From a checkpoint of a small transformer trained on Wikipedia: biases, attention and MLP in parallel.
Each number is 128 + 24 x the weight over the matrix's rms, rounded and kept within 0 to 255. Layers, rows and columns count from 0. Numbers have three digits each.

# up: layer 4 MLP up, 1024x256, rms 0.263, rows 213-265, columns 128-255
# down: layer 4 MLP down (transposed), 1024x256, rms 0.191, rows 213-264, columns 128-255
up213:116125124105148176125084142087144130110114102185113127129096102100157145122142136121147122142095212202183148114075128159124137076116100088087130147138113124116117118103155146147091153101157169123144112162130159108131109124145153135171110112154139157148093111163151150119159107142103130109118134120189161136122108100086151140148119108145129167117114094164097150134075128136135177143163
down213:145101122154103106120106112156151179145118120138142175138147131108163088120122160143104125103176141099148110104107128124106150111122137160149086113164107138148112123100095111126140154136158148153145150153148151071113107173171137118093135113105188134150138139135113135132075176118129108128120134104149123183079127119148138141150161134154137102077110115125132127135121131092121139116099
up214:138091085128155131086118105125157121144116156136128133122160121117133123066118113132139108120132165150162157112120161087126092157089119123164142116129097103117116136154109126131115149168110089116124120095147136158115133151139136150130103151155157153177150128134122144119113136136123154124102116147157164161138177130139105131106141130123120169106131160151129126118129127109074132136162
down214:101153142114110130145103154111116148118099126091146101120141136142138100166114169103143125155155098127101139107121140130147149085135162140134108149084128143124122132137108131148133107144143167146106119121128155137115138129148125105125115120081084119089103118168117115093098147103116105130121116097160097123134101136115124158106146154116133118155159107141168134144109134107144139141096
up215:149126104113162181116149103123127157152100106141120110099152133167158120193121112157161143136180080165124103168174129169161138135114141136128171110186123111137087177141130140123117115115112167098129087136129164140076132120144128164092146101094095148124120133140164148135099173060115131127107114148079092152174105071125077102122122141132126105146126114101153131169171143118114102112127
down215:179157145123166142143076115142116156159134135148072115118096109168091080151120162114123150141105104146103137131132132128145126123120146122147083128109121134134101158139124100108143139144136128129108113122112127141176154112121103177096125105135142171115123090107077120103120055107135131163073154143107139172097122151125152112087063158126108147109129145123156142177110150146062130136147
up216:102135120126135126157165109147157119158100131098125163157085161106140100127151118118161136167113124084172123123112121120144133125127154115119125124123105118086141115118164131136140138150128105147094119104145159144102124112110082164096134151127107098112125120107163140128140181073129145143140072118082098104145142115126111144109128136135102119145145089123132145099137124110118127118132
down216:116111147146117166131142110095148127130182136101105131126135116124153134112146140086089090166120121109098135188148119113122146133185125164182100138136129160116088148088125117129105124140109069124150124082092125078139102114099152122141110147127114114180078146153111173098074152114120134099156154117145119127109112134084124083153162142116124162129143164156128112139128164094153105085119
up217:083151146108147097101132147150169123147123137131143171185148147170128132134112120141136162138120098121129095177144149166148107124156084112078122146097151105136130085113129096111094095137152133122090125134112125176117104138086144104135123150089150133172168136129124146161103119141128118100161154145164094125091093132166148134135140167133138140144151156101125153149152150121141139160143
down217:112134148175112156177123160151110131071131151140133103141096127109101139131117122135109127096148139131109110110137128125147137151123140127150122141126127143131137133139131166120134113108145150123161145118139120061138127124122105125115092104169075101112123131149152122123126135120106152117134074113159148169172125126117120168150124137146100122143109126113114140147122101141106150144103
up218:113076138047131118140163146136158145100173150210118108160088159196087114085154109156106133129157151125122129110108067108165077108123134152106154088144085132130124134137115115151074153114135134133109130086095123137137132152098165143118105128072113124119136129141109155166138110170149141113108151127083153141146094106115069125104141114180122107142108147084114071131144137148143135149146
down218:126113106146136120124086118143115114130171120078143107159174124107128080121126100085116132105146125079121173094163150126111162098100131103144119142132098118064134168115096115116119085099110136149121132165170110148098134073118121104178124141120171105141087163143116120159130116111141127128104091093141085173147141159118124163158128115127130073127118116157178128152090095111145131107139
up219:111134116103090098129118117177127131151138136124130164114115134201134150132133152121147108153098107114085117151167119144155111136116086134101123143108141108133123120103110153129130124167134166150127145148100106143184124159104100123135137087135084111132184148147152122146102097143123118135161134173122104109087115136133155143118137141127121117147159155075117143124154159161169139121129
down219:140140118129175154128124146120128092099117158115177104136123100121135107141138106139130134156143120153140138098112125134113116122171129142138125108145109118130095165133131118117124109092052105106118157116155154143121139153123132132115118145133116117096115135138138095103105126121144136124154133098121124121160146092132148120118139152155117130115126130167170119120159138091119117135168
up220:136124140139144117089133149126103123105142106132174142130089119135114121123148156107148136134115120169154117151107133158079113103133130151157136113115143151145130136143107119123111107136139105100089130138124128135100087099062132117131115120070124121121108148130098136138154100135119111125110135098114120139104124139146113123087117133108121158159156143117144140149120107164137138149119
down220:139172122146106121159148126082150149149098148124084136141132145108137160144123117161096126145093131115120139124110141117135126126109132157138123156132127121083138163121119127156145151128162106106109163134151122119158151160148124117147140161145135149129137122119140130112087148135107120190142111176173130135124141114146130140173143079128111104111110097127132092134132155083138093098155
up221:107143109120100146099106138095132110110110108123130118139116086156169116127112129157179134093139115142143151117133128113169150122125094121115125135156133155106158133106154150142104123108108159087130164122123165125146132086107151106139157060147124099102187123148112102117116131152087114154133101104118159119129080124162117127111137119139116154144150121102115100134097147156140117163141
down221:093123119125136121088161107119141149176127081146098123151112093118065144155125075184091131104116107126095120134145160117142122084123147083118114121139120149159128170121133153138111097142101105096108159098125108093184115122162108126103112149117132104141144113149164136120157116109120105096085174136141112111128175134113116159125129111130133125149106121127120151094106158114102115158100
up222:160105140117140110145171149100144153086149146133145133135121113168128139146133103128133152118060126118166113122125126124125195097073158103120129114135156090117168120120119179078150135170162139121098113115123131102121128096133113121139118134151119168117117111164157179115154127125087084110098111108152140170121158157134118123121145113113127114083133147136128131100129135158117132134152
down222:086133081104119119158112161130118139148138110118122102062142136080109094149151131115145095173133139121118127110130133149125081146096126148121148102111140116139096086118150101108119128093140097135106161105129142123117120116174105147091156139135143133143141117088111139148129113126116117138102116130143116118201107098080158111115099156122082139097146116127147116082128120133112138153159
up223:150101128147126115106105087119130126063122142142151174130055121073126125118136079121177133119113119132125102131168157120106135130123135130143118093106113151163130161098086125164127123167087114177109101103112147129129088130134155121182178146109132149122139124172131108107121121147138121177122115126122132152117103124108131124133149126123146109110133134134101064107108111115129120117105
down223:122149154103163140148134133150075140114104140136157142158140127164111110129131169163092107112135133151117109111128141148146133081103121110127131143150132111102073138124124154132100141118155098107143120122120166143084098156118095129120117132117129118104137142113117109148113088060092168110106111094128154147143134108137137112115112148197111122147132105155131130149078121130105133164083
up224:126155140139127127149160122127160175130118126145113111107128108168106118104149123171143159095118123146154151106136116151110125133134108123106164118118116117116136122121156128128132118125128111133118105163175135100166140123130175161126140121094105126135108131108194146136132149152129127129119124121118142117111159154088100099096162129126129110125122137105094095095092081132129145095139
down224:127129091139136142111135143120147142134098115141118142172131107109151139121136147126170118116087098118118117125121132102095147122083104130140111132112109081120143060119123142109155144154090122115131141106166109131152129126146133135091148117138112129066147152145109135152139152121130147148134131100109113118160126147147133123099126106135121103130131138110099127147130144138115092140103
up225:135133119083088110161109091127136155139133143118098100168150114117111110099132111128121146139090127112110110160152124189139148107115142199156136125145092092122129133120117082154127118118143118137111116116114151122111145132129177142154133085162135138149122098117154122142086126149130101142146125165167118134136125171142179152094098126106104151109092159076147112119148111140129143094133
down225:107113153126141119152117141109115104134140072164102165106116124139104130129116152140159141122107137151134112077160129135095134117145126105137126137070082147125157110117123164139106174203130125097149167125112105182097146110138072130099129107154115131107128132154121153138120136095184126155132117090109143146165123124122109102141128116084134133128122128147116122130126120138138151157147
up226:137118166108131109151076182119176132105160078121106150155154126160147100114118177129113162144162142122118138106131134117139098120109140141107095113124125132123144143084122187113117119108175110163141150147117128121147143145124096133132137153070123156148108154098139110121134119145095102121125095094131117102131101126057117169141096103208152145146103133120142112108143120145143149113121
down226:120131120155124127102164125123129138150113115147169130122126107113144125117121099103126122103143151140133129121140127150114118100124175153092133135092108110126167148119110109125119172133118129108153104122096101141136150116096136063139157100175123163169153129160138161152095114094132083158117114107086158155082098147157144126099108115050129140149135116078119152103111139133154101126101
up227:090146156115156154146126112125178138130129124154137089072109123141136143100126124129122158142082131162143099142159147109138122123153135153117105103125137091163141168156147127128151114111130154125166085157117126155178103115120116144158082138105145134149106163113084109121115172107145146170117143114095125122180157159113141127124134114173110081121117093113136090124102133112132153115130
down227:142099094125151122104105153105110124136145103125098149152128139124103117122151124145141138126158118159108137126129101112080135129126143121139102117093125151102097084119150129159160152135138100134092130104134142143173072104098120115130167122124135112157133112135172136176142129105104122104127130172173125141096177155152125115125153113114152150129156130185105140127177084101115174129147
up228:166093097142121167078134108159130172143100165160122144112158118131120123112155170133151156132119139144118166149104172131185108141125159110122103119116097067103157151132072118116096150134155110122085109111149125118119082157156168145133135116149089151140142084128145174104123144160080138116148150115134122113081149124132123104118135080102119150092135140128145179130075140174132059110110
down228:191155139140130141129108104120167096149103130109144110119118190122157119117114133143108173137125084118114121108135121135132130107117136127160156120135107175144144060134131147121130111131132120145111176123173121116141110152114135119103145145139202128115131117081122118116142109141086105162142143120146124110131122128133121135128136111110174133165136103155122076104135107114117100099159
up229:120136099105103138128132127152169120110097106134096119103161145130105115192111134102098102097110110135142112121119121105136112136131102119125114165132134155137101108124152125163112098148172127138133125075149102134138156178141133132140116152092104108130161148125094142114166123117131134123050148118127108128116097113159126166177129116130205145118110134110140137120158132097099092085146
down229:141107080101120124145137101130127119111149130119079084118108132126107082114148102124133119115108159074097109105130123106086145146105154126121139136092115111149149129112125068114107114125168092138131135140123153100135109200145131132109110109122143161115161093125127129115131136116155115130139157137134138117087150145137148099146102161103141118144095143109133100127106127120119144109171
up230:102144160147109138115109102128122134142113150078141138088138155109120132146135145109074115151100124135107124128114103098143137092160128159112130185094094147151122128118144156111124111082086126122137118090151137114145140113122178183189152101098121095131158133158126129160120117142072108139132138115111093103108179181131151138148144156131108101125121157145163107105133117112133091152123
down230:129120129132110140115155136105150108181138151088125097164109101135127113156133149147157178137140125159125068120117105091108122138128125109159132133150136147090111122092134147131147143137132126110156136111099109124143101117119103134105125161152133170091125108156117089114135183107148152140128130128092147144124136125156146143109111120111151129148109128152103142141127133177080124108146
up231:163149152155117133128162123105111100135135113119120127064113142114146096124135107122147116111138123097082141151135148139115090123142105107146117139169127169144137078128116093162062136126138135105084135108153150117161094129120162135093171112127120123122121153112147122107132153093150125139122163123156096118122105161174138147125160164143097190130111120096120106120141136110151135127171
down231:166139127105129193200076140134152103110149116111169113138106145098113146130124145160139138150119124167139125102127107140136151094158113122096142090151109086133090086145124176131148075125117108138153078078096132155129151125166131136140103084182130124150082079161094120174097111152136173136123099142103171101164136120169148149134102148128079100146138103123131139130112100140118090128117
up232:114141129088106106154123162096126123095146140090179154110139107118116137121085157089142129093099163125126151114087125174109160125146121161123137138120099104117112142086107117133147164137142106151099148147129123088146163157148125129127173180185120132157102146117122104146134160104119136193139134081138123158079128119094190120111095116127116178122092142107119137133166161125142161150116
down232:111122132148128160079130142148152148121103149184138140139123121099107148116140135151123138100126099124103157149116131101127166139119135115198150108100118139137104173115118075125157097183127222137094077128128144156092114115089097098172108128090132165112162147138135142097121146133134149100101121126101115118126121126096137146149148136163161119096137102104135126147144104145158109100110
up233:085113129127122112111174161144131143101157155159131104112092096131116116144121119151070111071140142116129120120136127169076150138155111113153089141081151121181138139148139120131109168118118093163152128133130135118155101135128112136170088175153097117087113119167101104099140102144115192113159101135126143107125164143144131110112105170124137124107155130160148103126074143117144181157125
down233:106147126150154148086118111141132165111137068145105151191118136124172093109128128129161143135116127121149120122132133083131161161104093112126161079142141127115142079125107174132174110138153128141147112117136116143123111142111154121131131157143108073099144152102146136159112173146132103084124150140141173131131110093153186150149148141124173170158161112144098134123093150125129096144148
up234:134180148117128144148065117167083117130124139108119089112134143096076087077113101141118101129130131072101146078104112138119139122154116117159189126087108180100150111123144154136160100123147111124119113103132158154138142163148108149137105155129142105167132165109139125058114141157094141097101110130123142127167125090140118150103117131101082150130149117161104124096131139149151125126147
down234:115139171090134124070148122136136131116153074150114099110114121117119158143098128147118129111117151143134135150139127140170122082125133135146125103149127104107138126130168152164123115198179159086096161133150139145161107130067116116118111140111118127154155077117089163103100156138143136123113136130121125107131169105175131150109147154153136106097139064130138165164101089154128129177118
up235:122149142123112080097148139114143114136106107105107142119156113086154104143164151137149122125106148175118136120146157100138133115134104141165094144130174106141133120175118113127154097110132131131122135138106167181136139139114132090121135086097089155142107126124105150116103111166100125132124134153134158132170162140106076108103103154138142109144122159149140135167147131137181134135144
down235:143125134098144131133104150128125094105124084125093151126130126089144152144142119127146111145169122147119146077127146082133132122137149112112162161090092125126123133123124186120144095132165114103111133087123143156130107095143155135096141076113045113124111129101137133160145130167166140142097118176169120141125156113163153141154092081126089190126156166137084124124140122126166128144119
up236:094148117116104125113065141147081105130117104128096109133120117147115093113124107118086143129118123140125120104160102116138133118148098149138149126136104161072120125157104098104106156118108137115094126112135134165115126179129113111161148122132140141101134117135121101120166207137167111122125133108137122116120118128092146096072127155133104150137150135115119111144137118141120109128148
down236:126104130130099124161145150101130156122152145145143153095130146091158132144129136163131102124151111092108143138174141141117104132147135144127108100121125130147122069168170130158141118145115121144107135152114086128131133107148105147131136142112109117148137117116126131122165086117134154135101143129127143117072130128122128151152097109134157144108107121116087146104085106129100156142145
up237:114116130127114161129197105110128129138123126078138125135120117140137115133079118147131132126105177080142105148142151106085116152115126130210143131107100153167144158126159170132095131164113137144137102134138155132127077119105093119121086185120152148137127129130135126116138160103159111159126068111155106137069106114141125150113083090129080095121109109116116098127123119144111150122141
down237:141089162086116110119128146129132138091107116170129105146128097181126122130131128132118145120164091169131150112136095143159129085111148129061104139108113121117138099167108126150158112106122149118102093155087147148127138136134098148104131099094150131081154123146165134183118159144112156143095130125109104112165102119104146103135111138123080121099126139099111131113128134147140110114127
up238:109124117126067139166120123132133141100143148129156123134128119120102148139123123119105108141115112128145163099100078170117095148150134127146146110122130127117125092161095136108117126141151136143140170120119180132130165115102167107164071177138138145124136135137159111124122146135122145138104174112101092145120098124095165119139154104088107097097130114128114112145112156112164149154093
down238:166133119123166146125140143174135136141137142150087133128179148149171115155131124116159138124124148134123086144114178140141126145124121144131152140099117171155130168100137108142130110120126148137112112132168132124169163123146110182128102140113141136124129125107101125150125118115172121143132088167138158166144106107133102126101099158155133172113111151137150082120167135146099100123163
up239:085091166127167131103100134121118128126137117173137156128143087168110123135148102100149093169069151131123170107121131143120132072132159162133126110137122107151149165136102112095104096102066099158137076122143181151126121139110132136130093159110144128177138115126158155131121096116133106121120124134162111158132136133120141141130141147118190128102133125124123087157101104125102116100143
down239:120099126126154103144185119097128143149165141115150097131108086117087111127073133158148120118083164169132147129162125151163071125164140130126143098090102096124133105119158103116132145138128137116142140175146125106157185117128125152133120116129131120129136131131133095122120170127097126091133096131154158091133110154120143159114107139117125119137168131095126125118080128137128122137124
up240:101143163164114116134122138141148127146115104089112117149122111112149131151159108165133126124161129127134130114152145148119109158137122099151142138104089126147125109117096157114118115113100125111130134138127141138142151103089137161134146169111174095142106176130126120145113131143163152124124156139131108122145119123158101134161127117101108117142161120123123152143134144106102088104148
down240:125130098142093144134145137154119099106143127113124141146152119177137174115147130157141134128078135132131124127172083105100144136145130153127084120129125102161176110110139142117127140083137145153130101113120104110148179123176142125118125145164128134120121129111129125142158131149086139134124137137159141133155140126144144127140099121152103117134131117098127080103156152137114152102104
up241:136096167119134123161132136126110082105157145190160100089106129123109103151116126161140103169118171119124183132118110119145138142113117124174108117087153163160152159105138121062134138118119117111153150130131120149122115116135127120118060132111101105188105116105146146111129098099175148139140130097122097131139147138147112086118137150138095130176145093131145100129109134155156140168144
down241:083142109140114158102155129124091086122114145166157130138144098119173129132102135096151120151129136124127111124097098121093142111125080133097142119164124098135126098163132160165115095124102147085135118125122152127132157107101148121117172124093108096110095119110139153165117127135124117149116114134151140130122133121080170134118133118099149101108129108171075130135101099126093152131086
up242:151084124162153156078138115114147131151100117114126131112104126098128155117088130107136098095094137094171138101113153129121128138130160089128094136126107111128152147149117101157083073112151101140131078057137213146120171205104110167157163078129135115116109144127151163091101148115131160140072133163120163085114134145169101116132129131151125110178154149164134118144145100106159152131154
down242:111089124120133146128106134148114115110130150151147146129159134160124122148188145118122113156135105133165190145178130159127076147097162134068155095133121132101137142122099122158102143133112124126149066126102096158142124138087119122118110056137151116117131104145079111137152103066137119115081158113124140134147139150121140151128134127082138159135127144119106091146132101115122098190101
up243:134069138103120136135157118127117121128127107078130134149149145218136155118138132142113154151166192131146132114129164081118154143111099137159121109100159133122075126131152125146080117178181105120091169155139130133125148159120144128133127160140103167099178162127138125110074139090147122097151114151171129133148108111148117138104149159121112120122117080108148107059157160139071144156064
down243:137211083153142121185077098138124132120093164155132131102111124136152123172152131126122122088144128158119141185149104156109111140129148134132175145110132134112181146124084144127151119087098091115129110150113123112123135109145139165100141134123111125163116104137153161126143111148100150125126115109104109088149114143145107153154106076115130147089124169111114185144100141092156090095118
up244:166163113099112105135133143136103134126093060161122091140110112131160177109136196125090127128124113133132149135151150113133128139140180136123091122103099128134154131132151115136121145145161162173137132123118155155151105170139108111126116159172139159149096109135128137135111195111151128152131147106143098136132164109134101087113129119135142091157101102138121143161161111135105147146134
down244:128112124138090145123127150136121150169096124086120181091096162144100131114104120151096115109119093153087111140127088119092136121120095142128132133125091086141160132152139118144143109162136146107096141125148135143133135150157106110136095108142128148162168095105145095132109105099069099085121127165085098144113112113152162117095132104106144124140166144080116120097154144083128088141152
up245:100132121155097139091122137138099100125139138082102134107135102131154097178136126107163130064170107088130159136200112150165126142162131095162137092101164125125148109146162156151130135131104102141123150119124139104113165122120181097158093120133129146158101128155123097073158102121138135116130116151116141114113125101162124153158118119125172129112131128102137129134139138142105115093130
down245:141127136131121121091168071125167116104134133138159132104134127139105109045136141106143126101123112130127155097118101126132150130170143120154140129146093146111161156138148117124114118149157097143161127123158144130107152126132140142079141162131088128134156128131091124120154141160146198137104156143182112107077114172097098146156114105114119083143098136122134133109143098124093148112168
up246:108127156140106155126140082075078095139110133128143153116099111127114090150138131135143101129128096142145115134128131106162149124181105112173108144139117113093159123148138098136109102129154113111123128126128131179130080135154115122184144130129116144080136140097121077137082119109115155135162109111168142124120157147128114166142125131130136131089168142141155077164114154112122087147103
down246:093100129122165162090125168124118092127116118126100126153081163150139099093138135135137145073132145136115078161170140149148133151134132099141170117130150146144112148103136123111131134131147078126192128116071096094104119119181133137088138137146157088120105110154112111168140151154120123154141128109190134119161102115135111116133106142124092121172126156130130102114126168131138094130151
up247:103146116125154165106078087139133156129146086141140178071117105117146130118095139119131114088165142132163172104129119100112095099114124128119127107111143113175116178155125123132088130169084157173111099111141138151123091159134117176131126130120181150111131123132095129108174121118125127154133105116144139128117129122139130107123132108099076154128140145136115107114098153129129126117139
down247:165098142150095138130117156153157150091084131132160102165155125154169129124162135118126126081118110102093114131099143124120143136146116129146111100154109100150102090099151148122118108140118174114172165143103130140100136130133123127136121116130155120133162090127117151138073120133128153143113172098144121127131101135108157119116150137115108158139150116151127119101122125119091166158103
up248:074161112127136125120122116151130118131166115162112203143096148118130123128162090105156148104121093123140106139171140125133118133128127133136130119106133106126139099124118105138112138120134128138114137132115102159156129131110111151111132137137125120116128122190132146187133093157142099152153122129101131166100144115127127182107106127105129184107134131114118133129162120080158131145145
down248:138104181134150147117141099119145156125151121119124158170158106162127136119123134122101163159131104133109180170135124099116129137167136099084144122108132143082134132114116116096152119147108137142115121154080109107071122141142158137136101149106130127120123163131161106105143132115158072178129108134162118095105109096114118127119145120102152166140162116106111129117117154147105077136163
up249:100132128117181109150099129138057171111105125134131170111118114082131099106119125113111111155142127146150090134144125110092124132165146115084122127146156125104111118127174132099138129137126119117173127163120123153168142102133161132130125137144077154166100143155110119134185129127143070131135104109138144121169117125092135168143108136120137142188140107142145108135114108133132125154170
down249:147145140126090142124105147128083100125167083124123158104077122149144120172110131130111107177137136171109140117140112110155138102079127117117129168137119115125136105135125120072128057195104167081176100106082140100115103130144165081117129069087129090162151111161152151136131097138127111119168115113104108136146149119125123101099147143157169143175142169153090138128127153105160151127141
up250:132157142145133123116142114147101096085172128143116115096116165140097119141139119090118166148166110121094148146134149150132159165128138105109114133140130111115109109136154142121141107081145136165145143084144092136139098134128097150102147095098080094129127106141160131131148109143124125169133141135122111143112111144117153153119105113125105169104162058138141097101181100187122169122159
down250:117108097123120156131163103102124159141139110114099100135184090117134160129095166139146146160112114123091134098136106126141143122114121110147127167127132169116125104105111148133138138119094108123144113145116118076133140136119152139136092128119147167116149106159076099123105132097138103158110138155127123159105110106109150116147145155116138143145113129116144163106076134156130134086134
up251:096129113158160141089113078151167121094152119150129113103103106120161185131114135118129120072127120172174143143120099115153130105143118087117123148122109105132149137106109127108118144131154122158108105112145108137125134142092127137133174090098089157097114088151097119135133119119154146137126120147134128083155123132119146138131145147110086164099093095092138114159162147135162122111099
down251:130121124155093115149158122157115120101108172118159086142118118123132141184070096140126101129119180115160151089124107100165079086137153157069101156145154130144149115208119131091135090122100137121121137134174120142134142114123134170130117125145121127135134085129109129112120100123057115113106124091141151148068133107152178143135091116097131156135157097106116130139133108183088182115117
up252:118132154110080117100099159131128134147136176137112173152141096128113123127112129083134186079125086067122154159099168120148110161103173139129129119144122108094107179125093115154110159111091088079125134113099131159147147131127133149170104130194140136132142106150103140197109126134147110093171106090150126132212111116127138124139150100157179133146107140115093136167124085124147143114096
down252:150127161116123132092120142101064109127122092117065178099138118156085127180129124129131111129123098162136104077110142089144089126181140139153100173163132118117115123149129133123159070145110109112114093154177123127151160133188120122138119115186139163127116082134097120117146137143129076135119110148155153102119104096141109092109116124134100173109127142127107122168140117096106166103109
up253:163105106117141133123134117113123093149111140140129147119106088141111145118109143132164162125131146124120113107084155104120118173112127105091129132131114150130099128148141131157115140158149124116060165112156150126149127134174110126150106158121156093086056162148117141127128114149126109108159126097129141119177111109166130165163136137120149134126081117082157076116155119122111131142123
down253:149113119142125138135115139132180142130117137102123130114111143119146110157121100119144166164182091089108096118138160133094180085112143138119128155118140087100123149108119113141125083094105099125147133187153110109109134156104126124122129127125117116172036129110156158101150141135121132159152151133108109159130145128091118123163100130101148138125084121126139111138118130128099144115126
up254:117173154086124119141146089112114149156171161125121182123101124165117173148130123117119135135085141108101147116124131145149139130139118176153190147146152162106116144083109130111107145159158120173111130140186124129110109139107121160167193111128083120120123094113144144122080127110116139138108112157094125105149135143133182087130123105162108176093129117120119180095145091138094098136136
down254:140095140155134135164172107121079131137114115122163106097141144120211141142158120115105092123117132139123113144104116115080081156139150161170099097130135155107126133207149160139169156110104118120126122077131155121144132135103149148116119117178146126168130108115081158086159159085134126077137111126121127114112119127146077166083108107111134131142100107140107077138129131139144150147195
up255:122113125081076172099138178081130140112135148104128131136137086128129142128159125131173154120132127101153157143119084114148124099141137147134130113134104125098177105098114108166102160117093103126084129105100134155136101132118147145158144134132153108133107160145113111081116145120140126134093124130107064124147126128135125143138141129124097112096095114159180131162140182152116162075139
down255:100116091145108122107099110127085127124131123111128119130121125109137118128116104108101142114103122116086132170142138169142109122121097133178090170071098157117117112130166123111119165131104187105115140159109121104060103097127165111097127164109121132095090102129160088112136106115145120143102141130107147160091180129171117120095088142151091116119105124151103097144127113111133120092130
up256:150105082155107118125117121140125131155152103128143138122155138126126168168122122115203118115167160117102108156099177140120135118140087130080165164130104093134151118132161061150130160119094089123079098135170150117134134139124098071119147139144138131100152114118101140173148138160104108129090091133139120112102140102112100151126097136098130194144068097161142123134149094133140158168114
down256:081222176133112110153141145177141113100126135114175130144152124127088114140144151092128130140051137134156129083097091101151128155119107167087085092125109185136143094107157129095133124094121142126111130111098132156182143147119125137138132112141117128151165135116113147141152119114139115093142100115111148153148110169134160144099150164174127151080128144169091113143179140135160162112164
up257:136129121111130110152111118103115116092125124130132152109126129129148114160168103145150119092172087149148144127137108151133128137128122147119148113125093147096124139089128120091118123154157156177115107127095139092121162110163147109150172120160099123125143139147144140133109186170147124141108107133110158132145169155065077120112134139138123123145125167129142110134120126117118142134140
down257:134128076140173086122131155120093130141117140121129100114156114066076108152115143150144148114098101157137135144091159163142119164086154128153147115126104151101110144144131134147118137143086131127139119178144111124071108158110098108122081098108143153138159142141114116157087071120096170169127159103108136130111143138112102102133128118133172144110112101115130118118145117124139166122198
up258:121143149116097123132122110108137093136152119185110127129099165079130133148142152122102098103129120136136125139083122161122171117109149109094099129123185120158149145126122110118110167171151108097103156143128141161117121165120121163162115143125088116076124096069109097131109166153159149126113106148123133117112144139090117123076107148160119126117163105119101114130138128112163137157136
down258:134114111129147154141146160126129092082140107130082138115130120160118141151105110123121103096080143158157128165142125147109122128122140121128166087149105145148082120120170166072112158152157128098177132090158112129181130136099139104087143188147143069117134134137114132155119114143100077126132127141112131130153137079143128114100141152127105135124105086122140147139112114124105137177152
up259:112151077137091123128141087080132129113125112127081103107171121168123128122118110128148108117139110137110128141101138143131137138129123126103090154107142154133126107149118108081138103162154116172136120133123118119176147166172119131130136137138057168139130130117148171116115092144151132157131135118172148145079131116131119120132133144147123161122152135132143168161181126101122155134146
down259:113155090114147108110147111122123136144114142143140130138123133148114146124117156161133128123115172124134101109134130124142101137190138093106146095176123126128131092099135144133120152098144113111179133118131123131065105139142166067078114174120150116164153122084136142117134152098139121090114086142073118135152168143150124100143120131176156102086097147114130137150136121142134132117128
up260:164140100164126130111146129140176101120104138132104118148134132118134157091141120142120150139131138137116145090113170168127099139124111135092143106140150119137130101152133120129116137147131145077133120128142105080084123152126146150150097132137166172160107150118124174118107119113152145087153106156126112081155110108135111134112152137100140134114124136092128149149112133124134116115079
down260:136152157089130179118105147126112080115129116103120150157147172164126143117086139099099151135136098136129137169154101129078162102132105116132115111103168097136126092135143091121130176108150097138106115175163102096114126130140134146103100125120127153157137140134141107137121129162120134101145125126124134156074114131156095151110119107140118104149149069105104105110142154180120112112181
up261:172122107168114155125150151146132139138131104136169141112069134140140110096100113145128146132140124115125144104113157128079117156136079130130126145094079139110114133105111054130134132145118132140115153144146115147113109164145075111144119149120119179153157132144142132146132117155159132117148127128123120121140157109132104102109124106104159113154185155081155116133118107121083148095136
down261:118113129091144105143148117111143106124101177115091132160151133100143146129131097136139113108101098126135133141144104121146147134093141143152119075128163142139117148132134178117110142122142141106120149119093145110106113113100154106159117151105113089116082126143093142117137167116101139135123125104151113142122157129142134151148144097091116119093139098129132125156149161125179116168099
up262:159152163119087123167131147093128155130175146101132108146132161135151141160099085086106111099130099141142124132143137140142122093189124081126112121111166126120112126103127129133104125129095136120081130155112148143131109125080118129136123157156124087129173151138117108132126139131121088122132116134078133165131167140194144154115173118107130141090118098131098141109105068138141133147088
down262:164145078130117113135101120123131126116141107149138139150141129112138152121124163097123145175133130106145154113134133114120140133120125144151126103163143157128098112126144162155181123108136124161119120116125138132104149122111102097106144118108164119114108154163128135097132125141160137102116115146142143146163141104115151154126125125102128142156151157182127122143070153144151114085135
up263:157102136127132123154140153116103151153155155125117137191164143112163171119132110105096132126137126118127137123157127113147121123156143082115102140147091150123135099128128097118146143116118103099099124122125154104121127132097177116174133148136158119130127150152138167086114109073134112117095101108166120079137113117100137167129135152099131129119088121096117124145130151125140118112120
down263:155109133114168135095127137136123119140158185128119147128095098102116116138118131169093077130145091130113160136149092112090085134161119113131104144147170116083133167137078125107140140110108116100123153118118157111165171142149114149143129127124123148072140139122117114139079149099135160134133154145126121132155109129117132086083117137127128125127162153120124137189150159117182067117132
up264:113096142139130117100156098148106141104135113101098125147118125152141116162113112132134115128162096081096115101135112124072162133161166134153175126124136103099157153134120122173145107130162124120141107144176126120093163142139140109142132126107144126166129138104144141116135130085146155126119081156131120121137127120164134141107124114164134154108165144130111141112098128134094157151114
down264:145137122121141190147118159158116124130103145112196144109142145111091132077142152156115158132136135121108147145149119167135120118111148158117105122101142109133162141135165128134091165121107112063143172150105124107116118132121122138111066143135131146179120137126127112129139126122167127132114170119128120136126096160106140104075107146156120090151125107127072102128125142150137119142118
up265:166126149147127116094131103137129176069109145089106147124137134112099168171141111129160125153131107137131149107143108152107106129171057183154119141123111157149184092090132125127116179141145096108131125146098122080140105185115148114130116150159136124144091159126119098136141158105156139136155145132117123147117118080138092110158102104109153156145136115153116127121124104101138098132124